Weights of a small GPT-style language model, trained from scratch on English Wikipedia.
Training: a variant of Muon for these matrices, 1290M tokens, 10053 steps.
Each number is 128 + 24 x the weight over its row's rms, rounded and kept within 0 to 255. Layers, rows and columns count from 0. Numbers have three digits each. The size before them is the row's rms in percent of the matrix's.

# layer 5 attention value, 768x768, rms 0.128, rows 397-447, columns 0-127
086:128147111104091102131103085127142166127074122166162150141125134106143145114104119135104142135139121128137169105130145151126128133085131140148163157089166114098138152140126128140127084130157100119119099152125119106149140109160105132162100156151126127117088118088127131114132121175124098121150142094106127145133167138153110136176152097135145089141128113151131138119140141112108139136166
087:126134152124163111120088102159085143104123115106173126084137151108117114111135143123109139121111111123124096092102070165153126096102165138088109158149105148111158123141166146090171136152125139134128116136139094167141143114118062145077109168124121152122150122132125089151129155159113080107118134102148118156136135155104148164141109100091117121175166087145130159081132123133151136130137
096:146106080113137091101123168128184135130113144161115123108143075093138108141096132077146109145123107157130145127126123132130136149129117111138179151153155159132101108107149125185135097090115128183150141120082101082147134089150090110087105136118125116118144119119099143125133106137110115088118166091104146164120146125141143114121103122110123116126132112125136108122131159153163133089156
092:127134094163110146132104106089150092116163167115141131095089101101184124140136126125128138146171136198107142161140090109156091107136142077102172159150140092151133165143118146093120080166090131090149122091147134111122104145117134130171154115134108108145096132094142135140103103108148146131152103164086139112145167112113149114070115192116128103120172129109134177137134093131147145131163
092:150144167138128094111130119149204160131095122085143150135142115126151115146108087150129135087135154122085118142196133153132136128147087127126152102132122107140138121137162120115170142101116187127094072101142123085095115165113119128131178111114150117119108151089145134140101112129104151130162115115145164123170096115155133141146159121143117149157118123115157097157103123118120110140074
085:144141140162082116131134092150172124069131117120153202126130145102113110144128174163133143138101127140155105120159146074144121146134115125174153138114155121149146123117127145092118154110115110182127134119161131114171142143140155122138140121130128160112136157123114138128120165104144128147150127148173121152137109110140138146146110096106106141161115137136112157119119099091101129163133
090:132133091100163136131171144142143142132101119128142092141124102148144106161141161154136147133120170106155142128145154143133149161140132153124150143129129108104101109137115110138143123128125133109131158127142153135112165138135107146136143149175128124143130140103170093118139151127135125082144130114131122124121133111161078137132108131101162121093119088118072124188084152172148141103126
093:118136072090125122172129161139162133151121121145173117172131100126127136134116091125130111137124126079113112133103118153131130150111148095142133121134159156126140097164136125096123161147161111170141086098117152141133148134123116090128168157106125128138112127152173090178098136169143104118098133089075172131158174127123110115146156110126159112123129137113101132137115172146176137127155
091:116154131100115094141099083131120157094107145131153121119152195135149082130091083133107114082091127157143094107163181140116136101141103106126130146069105111145113127103093106113120146103113116145153066094140126108179122123149117141127115127133165183116099115173157158125102131137112127144120078121140144107126137099148091121159135139163103136144108122130112135119123143122090116138112
086:141144144117144109167115135177154091143155111142111118125140144110120181130153080153115175132116118175108112137121077187143147129167130131118119103155135128138169127113126105140115147122120119175182111086143114123136081154098145106110126141117107114128125128123132142118128165105134176122113111100117129080139134105085162147121117112086138121095150142155134163100114149106144152113105
093:126119094125169115122139143072127104172087090163149112117159133156163144151113131095107112142153165115095132118115115170164120147140115180110090131156113132134147106138145107137148131101127134148128141115115077135121153150122142094106148141087117122124145124127179122129095169091132094096132125092146132135099150136103137126150139161133132164111113137143097144120104117128190139144164
084:147101118147120095143168139099127124157134169096080104166090101079114178117136100121164132150073111072067147140119120118150110112107152152118101126155118087140122137127125105125084139124132154127123155134084146108131114102148130136165129099086092093119121117152137174106120142164130111107158129142073131137148136147137103179141099077118149122101113165125126164113108159142126122130150
088:089138166093165096152145082134110164135108152131108127101123156144155077145147155127118120139112114143105103110177124139187153123111092095122110181160103138095126168140112097141138135091104149121085117133104123122134120093179109114113131157091118120152132152096182137143136172159089106177130104135136126118090122171115112124121105094068114125135168124109129104128139133093138104116103
092:149102128137081142149106169136117200135128099078142141150097140134133129090119121181119122127126116115116138127136124110136118120159139143133160106125154128099161094072127101114099129151116107138156162112114121152181098097169147111141142161124121092137149105108087098099101159103136157113079137122119132119140140135126159096160137120097137118094172149109151128184104111153131115139134
090:072110159127157119101145107155154095190077129107100185149134121135126116131125138104142126102125109129108153144141152093167112108151104144132143142121099146081112109093098134120107178115129110108136151151175127118136078086128116104162129123121108175138115149080113161085151147131114137135109128177112125154125148081153118125098117119130130108085167132139104113113133127153108119128141
083:145147125138147112089146148168108137100159097166153122150129088109124109156173115105142111112148158178109127154134150156112140124114119147161112107116094131151135102093101175164140095147117104150103150122117130108120120118105106119111112107122105137130127125103150122091148146097110130136092128135161087100140135129144131151147109160140107148085159131127097122132118133148118150133109
081:124156109147108116148067125096118130165151106116153109099156110094102105091115134101124116087127132091161146103124084125115134100107097121169149120124136114165128188101119124084157066171175125143129105151102110097126100110096106128144146155157167096125162149140109134132129089135140104144095114164110152120158132147099129126092103130132083112160128135143164155126139171122124114113136
088:125170127132158103134095145139126146126137170120091156139134104137132153119179107116138143131135138147157095139135091099108143157146136104135103113115149148161140151087148152165094151148111152096137106098134156120137091134116098178124154169094148157160107134114132130149144100126135113171099099128098075082143099100116157103137109141145141126132126113115111063146160150136085146124100
097:127153134139124120135142118136128120119127099130110107117109135133105142130121135155097096164107089187105096080116132106117114132118128100128128120141122128138134084160157087113110135160133122118126133104115156133161141145131146143113141165140114181125116111153095104102097127084115131161147181109129142137105138090117111084123155112139148156117119132126125156112098130159166112117085
094:096132095144111134128142131118119112114142164157090125135086147140110124151091131123152125170079145135090140133130109106102085139079123128118105094090146134130122110156121138149104137119139147134134127098138120109139137109145144157135119157135104085135084144123139127132156134185106146139118165090094164154113159128125096120136123138157154116109096152132162101173147122072129155196117
091:101138145149158086114135149103133160103135062133130087130131118126154093102093142156117186150133138154105122129126146141146081112096085174142145098090101129146124138130124129100138114120143161168115109095150132139117073139096133122157099126140128104092094108127116100111148107125104137127122166114123104174108147140106149117119129133189133123129133182119124189137144149093151109137142
087:110126140112097136144085102163101188125144185133088111085145160143158083069138147114101085124135132128148155129120119121132150102108132117155131104116124144138155126126106149114159114145106117157141116101138163138094077174161135113088173099112138161114071111149121134108152123096129118118109148103106164137096136155172132155131148157091107117109106134148116122109139129121145103181137
091:146126105126095135103185138117152079162120131145153119136119124149096157126116128180114101145125124135111122151158068126092124157104140137099146124167152103093159123145137160124111114161119152091119176122114111098109104101125122131097135114094144125152122125119118101137164133114104111089113127130160115144130138155104144141117108141109177169116170127116108119143130115120138085105097
094:134147099126114123156118149115110133103119135129137134115105142112113124135130135139142140096088114138117142134088099115140129115120160119129123123114145142124148164125081110104135128147077165158141123141136122166146143134145095110154150168110145135155093130172109143117129148124113151126169122142137090161174094098131146177132128141166119155159155144127139078133118137162153092144143
094:117129107119124124143081163119101095156149095151140071115077127097117139125128153107111122100127156117136166120119139139145099127102130086148120104147123094096127152138148103116149099129114157134168116105124126108118169130184150141123120130157133113158126108129114138118146101096143148084157148112083105143152137130107085127084095129127105112120088160141184145133144114127154157149116
087:149056148159116119121151113116139188136136100162178138129119141154095100126111119095136141113111157092114123080149171134137078128102132099100109099138110147142102124175146125132130138107107129161151107164163134089164166148132129137098128163113134103128097156147118142124073145097123133163102167103144147148145102114143130107140125127129117157106158120080111113173108144144146150135144
089:108070117125163133148182137107156167134143110124125111168125118105134071152108123136146148096139137121156147105190077127141117141113145156135114127128105076164130122143124167148141145105144144135125161118122153147150142118107088104139116096135169173129149142120126132135126127164112115148131130125161131170135117109136113132113142107140114142149095110111094102119130104161123109138085
094:104141155134145122147144081135150115138093184116168131103166111166114132150150074170125120120163154109150192154164113146148116101121100124134148115111180153086156175124113127181100154101081109106107139172130145116110124129061123133134147131137118091152138133138141115164148106149127090145103073137102124072099123145129159080117138141151125101118072090128136134164100152089097097126113
088:101077161115130112125143106145108132098176160111116167120138134121153145109103103118159109103135121118135117136134135132123109135120105093107098151134126125108134144127129124111157137119094186113100108100151113149134125131130107128136097149147115107148153100144161128143119148116122082149118141115145154124126116150136109155140200118113085118133117137150093113124142145066083092077119
095:108161144141135137147104106088165142078152158125134163142118120136105106116083141123109139160185120136094143168159160148136147128154140096129154115182143095165117092143146114139107139124128125089108098147131143151093121209173112100077132099125130106112142141165174093104082100139106160125123140184128112141111165123095139159124140124086091112090134114144127115135131069129135122166113
091:098137140085126104146126121130151187165131143114102106145122135105100156107164135094074127116098124107137116158092165147132166110131145133185124172122101127136135100117165128185129139135157148102080118121171115085139132157107134119103124180124128158108106116109113137136140166134101120104145115101134130107109098081110096160136166136110151133167092137131139112132136097139103160062132
093:130102134147126106139140130129139129112100119112121098064132152128083117102111161144096115125097108111159111136103126115127138140119077076105116169134088154160116076095164129147114125115120112117109135148136111147135147136141132117114132136159142142080128175151113133146095128131124111130129121149146119133129093096106142094106136173135141114129132132105128154101105134154131144147083
087:148066122112108100152124145146155143152101092112116129144159119128111107165123127147094124166119128132109143155154100117111076155145133114114170100137114111151159072142097093137164161147170151132090134131140171129141108107132133135109166164128154086162116120112129139117112084127129142086133118171147116141110109120162122130112144137087170165093138150139099129133144135149119126145146
092:126140159145112133101135091136147138103113129111126111122150123180079163116134137127100126119134114116146108099176112137161118152123120152102073132116086161170089116140137129152131148117131092134087108136148126181141135112135123112130115144092113131154090123165081149148145134136111121142151122111089117102088139128087189102143155104126132117164136160124135128115088143139161140134169
091:141125182132120193093113144126163122133136180139123144115120085124130132106125116151110117129114148121133150156119145115191067154106127115111145103116173144153127159157133137103054099170119121114153139174185166101130088107080127126132170145104122139159133164131093141149134089120168131105146112181146129145153114089146197116108117124159133130116142120098096152128103158113157134125113
099:111153153131137122141115067090150145082117119163133124103155100119130133091114092158154147129147133101114120116139132124144087127149092137109155131116138131117167162117118098138107147089129145130098136109132126146158121108146109100124139145137082086099110086138122094183086128148161085131120117084136101098135127130114159117170121158099126145122170166137127127129134142099142138165119
084:156091132159169127123125145134127123138169187143137136128126061178112138111125101198127140137128086094184132133121138154138150189108149083103137106086113135105119159154087122131122161107125081133126139125135139148131164162143118112138145119128123108155160127120163147141140145157131085145154128090133122109134086134091153126121189123111099117115140133129115119135130174107154147118166
088:136073100104100111160154192123124101099073168166118106152149111147123133173118143132112143113137160117113128138157154056115099105115177157128132086087118107140141152147117122152153106149149110134126157123133129118095146104118149120119115111148164140133148139112081154118149137149117133148142162139211102132162070105109149161172146131174139124105083142150133121127148123152091100159094
094:081120121137149142140137144122122124108157159125154128130145062101093130115110111138127106129080113145108082144171139143131147137116131143129100125118151109135115117133087157111062125139122153112106172129130135137098140133129119128127114117112111105140132120144176134112157126106103097123106140108128145139115122165181127117155163117118113130097144151118150116114111168106106142103137
089:132099101155135130123151055123100150149114087143175149121126118160134102133110128083111092070125164156123100120151135130176110100123140115092159164170155094122144136189132115135097141119109119152132152129114129097119128127131106112146135147128120131131080115168128126085140125159099100147102116142108119121106121089150141108081125146112126121137177172129154061118102103181156139126178
085:091116116162132121117071173150101093137138110136097109140102139100143135148131173104089106153087119145107125105141104118133112146133164142138103133130093126161113112178128121109099125103126146140164083121122137101110154123123142124188133110110094174112121137132157112089136149123097149101122109146087152097119149132138131103138130167141120166069195104158152143137182091198175130127135
089:174121131094114140139166089127113122107123100133126182127154116155105098109120157166082102133155168143146185116094143140117147126169143129086162141110180145091106161118119109140151144145171095142123117118168130101107120161099123133098113115137168129165153121154140105130114144108120123137134153105141112111086129183157120150150132183116108124128077122143132080118156148117156138156122
089:122145132114123086128088132126151091138115116161095146146121142126107131144104120150141163156100103120121132140132124136118149149175087144173117113109150149125087167135155128167134137094115140129136105126160114097152111189149101105156154161149125124172129144132119108154137125158143113108096137124133087159130135103173135088129152100121184117138094144131113126153116181148071170129093
098:191107112150175137157127132097110075101113134146094109148130158124120114160120137096094201119092117103127140152113139127134153111147147121129120103129154116103131168112146152118107108100140167143113174097118172102114095136110135130118158180099126143117135148133103147125147110153171130126160128144133109112146102107102125154099129159138137190135102141139123153156143120124116125197124
089:137133119154114129116131123159134111147156113097093193092093082141129122134136144116171147174085103147111178140108129128093102122147128155111165160170154078143148118134121115061113154109117121146121098132118140117138131123128120111132103091125167149174126133102119158132148163119158120094141145161119120106164115154149120104152110124144123134105154104114152129121126100126085164102145
079:137124181117122127125096148121172074115104108121141117164123147174138118100113118090154179081168152126136132105137132089097119097100141119171141110145167106112200142143135076120102110134134126112085118161127189140087120144143103118104157131092140135101138167129124109108127105111160103105134158137149120135111096113092150091113071125123123152140124134135153140109121114132104124155136
087:131106078123097125146084151081114115118162104144128122142101149093191124132172121115158136123132108117136118135162141149137130145123147128119152152147165136120093141116121154096117122141149109083127083121144114142120160135106130129137103167130141131094151085129125117159103146113124115099140128073122127075177137139133106120156100141138117147138110151141141108069084141146125104124108
089:068109139131183140113144064141129115120150121141133148144132125143095113119102102153129124101095150112114108148149163118134105139142106101141132094114118124105136113096124110103099124140125120176130108149105113137112128107125136112100147142084110165129128123131130124154182125176109122149123135116151114124141095100099106121133117100120120125107108110093142125125072108114097138129168
101:149139145122100129101103126148133107131145108081090099094151077128139146143089158143086123117139093165176093132129109144095130129146100146179117158129084140117154135136115106173173143119118127172139104132118131132133109141149133143115109088136179148128131087137119126132145142092097155167118093144138121097112179157145152138116131107111120146154104127127113116126118144115113100120147
102:156125087121144122134179136144122153140113128095134143129146096133123092133122133074089123088135099122155107096121138153090135134123145093103159137195110100125103086122116165136133130129159142162160133110079109138108133114118123112126129092140142111098131153144173127089111162100156168117093167123151129121149123147137112098164139118143104133108134124090199111160146130139115149152127
098:114119071140179138165088169157100159144136169114144113170105124138128144147109135153096109142128142082147122089108128140169109105097119120140101116150089115199161166154134156085104146111120115098109125144153146135132116158091140127133120137161089111129096136131115111139105152123119158139118140115144148131167103123120100069085161140159111122110150110141092110159163167139136146120119
# layer 5 attention output (transposed), 768x768, rms 0.106, rows 397-447, columns 0-127
093:119110111133133140100120105135163108099100128112118163129142140156111106190129132090133120095123155095119127147113114099100132128106132122153135119122145162143115159124086127181094142123170173136139089129137164116159102130133100133121161115114165118137150147083130092125116126096107135129157127104125144124120108144186109126110099160174097133105131120142090134135093158162138108137134
092:155152166114102059126110143151122168139155159156140132123131182088130162105096121170113168083138088157132075107180128150135142082127122119143158137153099144161127127148133134075115104143132097130152177141145132123120148101134136132123153117180085148152097112097131109137143134133160163109148093104144085147128133115117142125120119131119133120115114105085111163126142113159096114122125
095:129103132108102122134123173147084144112162126138114148127157134143135126142124124174157115097147147098119126169118086078145113123142107130163161144141168137117099161135137126146103082109133127112090151131148124131142146133137158139147121130134135130143083112124139153085121104137159123170116120156125140136102096135122163100108141134161114135117116133120132114093130136170117115117117
093:094123108158142133112118123180159114133122109147137128118150168118109146156122129097090076140153067155140165145162114116130142100138145099185132130140111149143143138127117089128072114143131119108106096141196112160171164135148122096098148161130128109138167164153127156072134134081125136110113112157164160079164132134150163132100101096092137111149115174117105120133112131087140124073130
094:107130164149111157109111117143148144122123141167103137140136140176107156134112121133118128149116142105120106102142069135113096098159116073146115096146126138148132156087122081082170214152115103175126123148178112085130144168128137151144146127145147128128106131133119099135159129105153111112145116102125110154106072115103132152083135133126109151128134098124099144122134105124144158116111
093:108131094089132140120114130116106110076112097143111106113118098153152139124123154094106154114113137110134156127143113190071081137152122142118121124133142121111106120116083125143162133170111150110088068162097161099112090094124109133153107127130147135127113132148151104138167123110115153150185149137113141146096138084147125132150150085151165124090110121132115137119139130143155091050126
092:164104106121122110160127139145115127136141107152117113137137109174138160121148110106082139136126096115137117104150139119138115113154148123121121136162117105158157116113092156156102132141070107110141168099100111074125100147097162103138111175086152170102129127124177131100109091123162125103099150101137159164127118179132139145109148136102135150139121149135157150115116118117101108093168
098:095108080116131127143126144142118116131164126125165148103112153170161137111107129142118172148099111144116156141150099124128168103179127126143108176157107102160146148092114141120111125132158120102090129126130102119138105121142131139120148119121101152145124186103132151124086136120139113085127086147122125132101096133094141101142165148142130130175111132146097137171066115143099105159142
095:096133138097146121123144134139119142097139148146076177113096106122099150110169124173142152134102117174133124102112124135137114153150118145127136149170143185123099128086099106106101093113158094155136149129104128094141144103131098112114152133102188137075120144141138155096144104136137103122126105113123166148109137117121092121114173145099106087131181119131094155114124122151149121142143
089:130162115113127181144115143172132122129152117114124157087149152131118100132124119123151098116130119086149119097151086115173087148151167182120153121150141127107128112132165155133143128088116156098108144113145160102138171100111124132131168129101157114131133120130127124107171087083143188146168116142164110134125145078117083102123148170103127143133087125104093100154120132132128144122183
094:131143152142131092140159118145129122124105099185164121125108113097122143116157138098108101132119132122133120132148131095110126130126114095134173070094180132125121141129129083107095117148116160112122157129115114139070102087149129127103161179128109114155122094080117166121102109118156111119172111122114111157122136097109157124153117130126176149171109115169128171105125118156134112142142
090:149081097131111166145144115138120132138084131145161112149138130127140131119143138190095148140139121127113129128094129113088088129118105151164123120113108082125081108158157117155137127133105147110110112102164099115124084105138127146145148100095060132167118142118161131164163165165118122141144137134095122198120110102137128135123162142124155067154150130133162098134103124127100110185100
092:116111146112119140148087131148106091109131081146126137092147146119104149157129124109130129089133105134144116154151139130131120137118108120114127147120155113077066127123132129130151138119129096066149145126205120142146122144141127131115137137125150115111131112107123134107088076184127127139105155105112108105124163128083134142144091169131124145147136132109101124163115154121110078178154
095:078149106080111106162140140100100101127144120153165104089151127122146104103145157114114097110150121104111153119120118159105123137140142180137117133115118127133096140154137091155076097151074129090094142121137130108117128108128087147130111107154141118077133121126107133140162162115148089103121154137157090128157118151117165118105105080047123138075123133150110125120088155115159098134126
094:144116104109129123145163124139130114128114090134157117096133128139132108136145108094122114111116166145136161110190147097150120109093100123137123135136092125144129082128093139125086114119086117143130165102125104110109097136163115155105109115123153141134167160115146132149111141160084140182097173094159182145140166130130146148126123112119139139094145118147105154081094094127144120165152
088:174101112142150173127122112115089193106126086149093149150144105092107083098143160133103105160122130158137126111117159110121094098115115152082129108129134146097146116133111128128129136116135098149126123124110109156115140090121136144105113131154144117141132088130148131103135130181141141119153067096112118156113128102160121102097127141129123092115158111174149131096128123139098124108124
093:167141156112147084119143130057149156105129118113139115147149136113129115120168132150154109147114164113126100118119125123142139169137134140144123148147153123079120203097138109145151114118154095084170113143184147139114114132121102154177149089138111148109138130093093143115099147102207124127145121134133188100097143115145153138095138136120123106121147110136087125113097099124083113090061
092:129149170100119154117117176141150137165120115098175144140105144144162151126095117158132149099111137103140187140153144069115097147137171148113135168133117093131165116137141139121115105105140116141153116123113119187124120095128151127111156150130134131088148117107141132123175098112124139120125125111127138128091121127118134126138139144123160135136096117146119151122145149096140099128156
095:131176161128097134100151168119124119145107150150143113135135177134110156151115162135164114094098152115092123151148179147139145097148107127158127151153122104128122085136118143096144096119096133155124112125099152092193143097177116120121176138104117120106118151121127111105166142126144124128137148107174106195160191142161161136111119128111116155150120100116191146151161158165149109114152
095:140135145094130135129121094129126099141145138186089140114108146134146157106165110131110184074097110131137114140145116119166108136145153123134124176124094120140135104160088135130097176118155136134171128102118155095151120128123119114138142118108140130147097190104083152135120129145144118127127091100112143089128099138118093105125166122154144118149122128126106116105105110135137122153104
094:095153096126126125158156048136132087134118151139109104136095147190105130102129130100128141145182103155122113088191110148098153146153141160118123094136157141125116123081118134096146139105105109130082134173114133124146132135141104144109101111137101117166119140148110137141131109087129136107151147142132166071137160136130122089115095134124116143107118107138102115127140124126147088125101
092:123155134127119099165155099138129116106131105149135153131114139087116119144104140088101138116142120142081125135115107078135129116106151086138108137145163155131147129113167112130144133108136102129149103171131186128173134119112114113127105142141132179140117106095113108165158114120118118142126136116149116163131181138151100142115148159120094104115160129104115165097088133088157172126155
095:117130109069100126149161108095117111119130121144132103208121097096135116108114101089122110133096104153164120160139081134128141137105154141120103115144113124124116127143148142156135173128109160151138071115179092173132151130114108164088159104142096104107111127142156121138121114082143114078103123098138162143134184093157151088130110106158116093104164127112159164109149166120136101144150
093:163099143113146151129134131088162132154138079122164142138133083149134160145152119151113147151129113099129126149160117164148090167146155108155144087137131125117118089101106140125168148172113184121122126127102128140137121125110142123118146081115134161117151157137130118106163122135084125136143106141174176103119066114126159149118121159135158124112146130113147152112150175107128163163128
097:157118112114104155137140128126131129110121110113117134163118160080122131067167096083154140164144134168107127132165106102109106107131162126180126125142146172124080121133180159148163148105133074175128143182118140114151118101131127120119123139109135143088091145190128092119153135129115103104120131179106144105106143138095163147120121148142129129148088142121135120110130094144117098113129
092:090101145122164086102112127122147131113120133097090124156104147104136155145110120128130127158126110136129097144141169121120121107143104125145145065126138119109128152101124126118154123138149100135157155161135146160146092125089090122179145139140149097134112138120132138102134153117176122130110148151150168135167123125118153077117101109152099120123110137100066122148141163155162116125120
094:110148082124124084171124111161112105135106134137077161103113174161171136107083143185133131104108164120146168100089121096102130149088159172124156070107117110109172075115107146131108171174113102124131150151067104164146161137125136142134170087138122153072093126114157119112123148152106111137100134124141120123123041140151162131122068114158170113144157104128128157142091129165126116127149
097:102111178119124114136107138170086137102137112138144147133106132166134137145126109112116125097113082080121122085140096116158109150163163145139125090171130133136134160141140172147134136139138142127171127107106119125134110127128144089109118121127107112176158113099104117110111120174117144128152096059121176134125130151105115131149101134144105127131144135123080152162137125122123139120171
093:100102139146112133112139127111105122154146137131149136120144148090150165124155149127113113102117091149094115123143116165114127136124155113132132165103113142143099153159101132119087113128116112121117124164123149171108131139132139146136141112137142105098110143129146093097122098112130102144127131155106125093112102114110148131113117133099047117175138139112135109136066147133156089108124
093:121117098076144144129109114106091134140153153149144145125123154111150132077151122122135092100115154129128137177116107145167107146134086090125169162123130152146115093143140136120131146131120122119122126110122160090112100108122142125137115155105110136122150172165094131150130098175086141117134144138091120102168123128146118076147136142113136139111142154143161170106109117101120130104129
094:150102129141132108104109060092120133137138140158147126161171090114133159147080142130137182114106149133132163162099146097126124113124146129153081131164117108142105089127124132154129168070110126110138156060117160117133090143114120132096149114116140113162190140189169130130193161161162139122126157107158061136127121096094079145156138135101146146105149120131135123109122102145173169143162
095:153164133149098086118110120091122160136135071133112100109117120100104138108120132142137143076147099131132143125096152156101141119146163113125113129121144097167112113100150152120152135120183109149153149110132121103134070089132194115104137102138120100126124124122108099088154083119139125130107115111144134163104103143130135102128114109111087154122131148140111155113143096121132134118147
095:100096104101123152124135124149096123140135137112129136169156083146192143150104144130111099102158114100089155154174130123144103168109112081137137112118140092126143138106103126169099129162142116088139110138148111140159133120161115131140127113110131122101141116140137147154122141138105102117089142149123111107157120127120113170150131128103162107093127144167132141107120127153124115140099
092:161132159146100074152111152146126106155161126101093120117084110136085133078139135137111127123122146153095101138059133121185141122129136079123108099151120134100129128127142131110098166084097167125138187152063141159136073097132126141116162148121126133129100102093135095114151099119109143109175094141106155176155087162097121113159178151140129130112117130102133125125134126096161107103117
095:132133124132158118144155162179113122120160145122130088127147121171116104091114107079153093112075116104108137134143131134170129132116105130109125124147180107104134127149150115170096119127137112151110136176140115127133131149135146127146119130112156127105126143180105124139090135133116112146117138116112179109144138143115107127111138143103118157110145139124134098122129102107165131124138
095:123169129127123138112112123101155155108141130164129162168088116139139106130123088128143126149104106137145155101123102156094120139164082143134121127118121129160122148104104135149155133115141140118122155130114115160120135105159076121120133156156166156155085089152121104125140157123107133083125141121115116127135146133107193103169171106102133089163156112168125131146107135108132133113131
090:136169149144098140086132125151105142128113107151119170130124125077119124074107159109131134139108106153135154098129096161124127119135084152163112136129141151123116144138151106120138128103147133148103156109187112116116143135150189141094102094118114133129143096126152148172115121107087108145128112133119140144115116141116128128161132122149110182137141102128164136131086109131137154139127
094:141174097120165114183149135086086141141120110158083126121150107133129132121144155167131144128100151090145121123150114121112117139140162116116130171146140130089158128096137117084137152118099110113144125122115167156110144156141142123129086084149115109084147088122145108111117142095138153101133174176135126169119095159111118134128140147109162100114123165136169127118148136110174188111157
094:135108108130127083099124090143141126145129123189140104156165126151118129161167139104119139101156132130121134111070148147133126113110138085108155157095131095107116136149134165162133111113095110090154141146101112096151167146123157112106089129121100120118081132112125131122080136137113132149112113095134161079125139083108134107135138156110179094125139123169148095129126106098136151114067
093:098127124146125160103134126106186117132151171156120130110099088112146053110136086115106117122120088155132155140116099106112150143149103111142153084104144140117125120182139116115141121117106134130080142173098147122176142082130112122102125118171130138122129162095125114171157161147196095149131174119098130154100109163113120142140112144154118124147122092116121194120113128104141134124128
092:129147158171141072114160106193141107126090122149167181101168072109150162184176117133133120127168130098118149105073131119152160154141106125162144140124115155128123135108102099132092148129151084159136134104136088143137100149095194113137139135137117144156139113087105102125091128138136125172092130086155117166165124129090130091139132117121121097136137124127088102141136100149126140169117
092:141126119119143089144130103126108114105152102111123123109115139112102149102109124148132106109102142141145116097131153120132125139125119094126109104137127146133138098120114129144120130132141127116140101159141138142143083146109120131112141148101142131129116139112157125139110173132153137155134121119140119116108122130134146139150125098103084089126117149117143134177103099119113127159145
095:122126095129127168144117123110137125123099119120163157102104087125130122132093117138110147119109105120146141153106141095107144155146126168151165103166135102137156124126109155159131141108098138084110144091079117075114106123158106113102118092093111111086110145108087156108135079160145116135151116096119135118087158154184138107142147162112122098168089146135140115137135177134124098124153
098:060111157144133138171149110144127147123112118131138119155112156126143174144095144120110129144109131137120120132122161139143113082102070141147182126164181142139142109134099137172165135153107130142086106094145119088132131091148173124117147113122132114136112133126136136074144105087121154123144115165111128115118112146138061121092125128141099071096093164102127109156110107133147165094100
095:175124163110127089110144125150152132113077142074127123157158117139146105135110138100154127167118133120134153087200109122141142104113145135145094099147124093118088129115149094138137070105164125141114197169138107113132138100140080135111095131092134146116128109153127110133150102110141098110137100127137156156120152184135131181126122083130118100121140122110150118121107074098149103137139
089:143129111111131169119151155110114097126164103094111110131093104162133135096079124106129097165167151130131134092172113130148139154160130114104131117111115121163144120107143144106172115127119143145137117144146139133097153146144120143085131112116099139114149121111130126116104166114105143136153094198117136112129160142158099137118131143133164147135099156165138144140111169166117126139137
094:100128143139115141120121148120101119098078141105146168167134166136173135167117151130118167148138085131088148153116127108083138112125108119104175144155119093159130156094121160104158147150097160131129121127091104094113136144166139130133136099157096105110143103115103109147145132154147171154133128198105145104102145141135118108089125125137143114089119121157172120131156123128097120088135
092:089139122126106164185112185130133133107176122144117137101114121115110129138116122082119124171134117105112179124147124144158139117145120118121132124125106147110123133132134145177128143102116114119159142134146162151143107142153188146114130137127118134110134153108142130167110093124124160141091130171154154105110159150150114102142145158159159103146152120145143127108115180148108134134062
096:121163128128123096108133094125153160129160178103107144122099152151108144070123177114105131133111131113108166138110146139102123152151126114147158146117121118112079098124163118145121103062125119141106102131082127107104148166134109170144142103160106109095136127079127095176128108136159131137136117121123132145144096137092105117130110130108110163098102156118139143135129123108128097150090
097:159110151139156133130164119129096134118121077150127137094137127153132124166165157190156132120142116105127100211135133093173129130117195089115124159163142136125129145119134075095123087121145140121116141120148123153179137118127126128143124143136110134122168113137133131164109142139123142139140129102150130135108112156134131083170112101134146150120133161121114148115163110133132103129150
096:098142123124109129108182134089117142118151120157121169112154147101116151112133105110152174105090104133157135127111147124124148117151096151130145114113160141157141154153139105099131122142087068151126138104124104139128175157131159137092152126099134141160106147186142126159159182145171102148140126122121145127147114092110147133156133134137110144163124144149120131144111110093130128124110
# layer 5 attention query, 768x768, rms 0.0867, rows 448-451, columns 0-127
050:148120117070083190164104193129080155106081111116108130129126140125171102111167153175130125089131152122132126150123136095141140151126141126128105127080080134133120108165095108119149108068159150139150134147141121121093122135138103135132152146158110102112154146149130123147117159140156126120113068147155166117128145145153109109130135187092123145156104138086138113151085142124136138140123
051:117164122132101157149123119151128099113128158078127130138102109110158082148125161134127123138108117108150119130108162141149149110126163108084106152147165142131127131133130135096153125145084103142122152152151141111132145152154146098096189142095098173127108122140128100150134175144147141102135116139151110138089116150140138134121098169136153146121150145187094121140138120098119181112094
054:102124147138116132143146168130108112143147156136125142148105121118152112151140102145121069085180139136111104117124144119130123132147155114114153160100151132179154176148124113133129110127152165145142165137133153138119133140097109153149128119069115161131169158155113158072074136099114140153129143176178119106098142097125089111175107166136128120158104156123081158148147097108097156114069
058:064148087132123120158138126099103170123118123101138160101150135166118146153080073184102107101166135111132116047082145069143107126102130101079143168151119160117143123095122122147147106117165073122130154108162129122167146127127141108135132107158115135115139105131172148168148117134103147144121137129160141135157137156166140120136164121124132147162145173128129101114103122162133146152133
# layer 5 attention key, 768x768, rms 0.0901, rows 448-450, columns 0-127
048:122140157106152128117140096099171128088133107131126121144126136121101135152139137122127104123120136159113148086155137141139147099080146108117183116088147060117118170146120140149091135169149135143099138183106085116176117160110108133102134096173135115129087167148104134147156080111137103110167126125093179100130133142156131119134146106101148121120113136155122147112146077084137200127126
049:129117145166130111123142154120131172127157087169104140135115087139102126161125127100143158107157189142126161145175104143115085159131154123129123131115110114123119156142137117125118121150139139136117136108120125123128129070158117156137120109174152142156148119116108205154159143082096125108125137134094142162130111113116142096158180117135094134117128146144138108099085129119149133138128
051:159136094115145133129081128118138124114131117100101109114131148103138176114157124094127112172102104157140161117113095122134145122153117165127091103119150123116109093113144159096105149116096132141126159111096145119155127160137119081151079116127153115105107135157109103127160157149135126116129123111174164174148113133135117139086147124143110140109123061135176106096155199098129132100127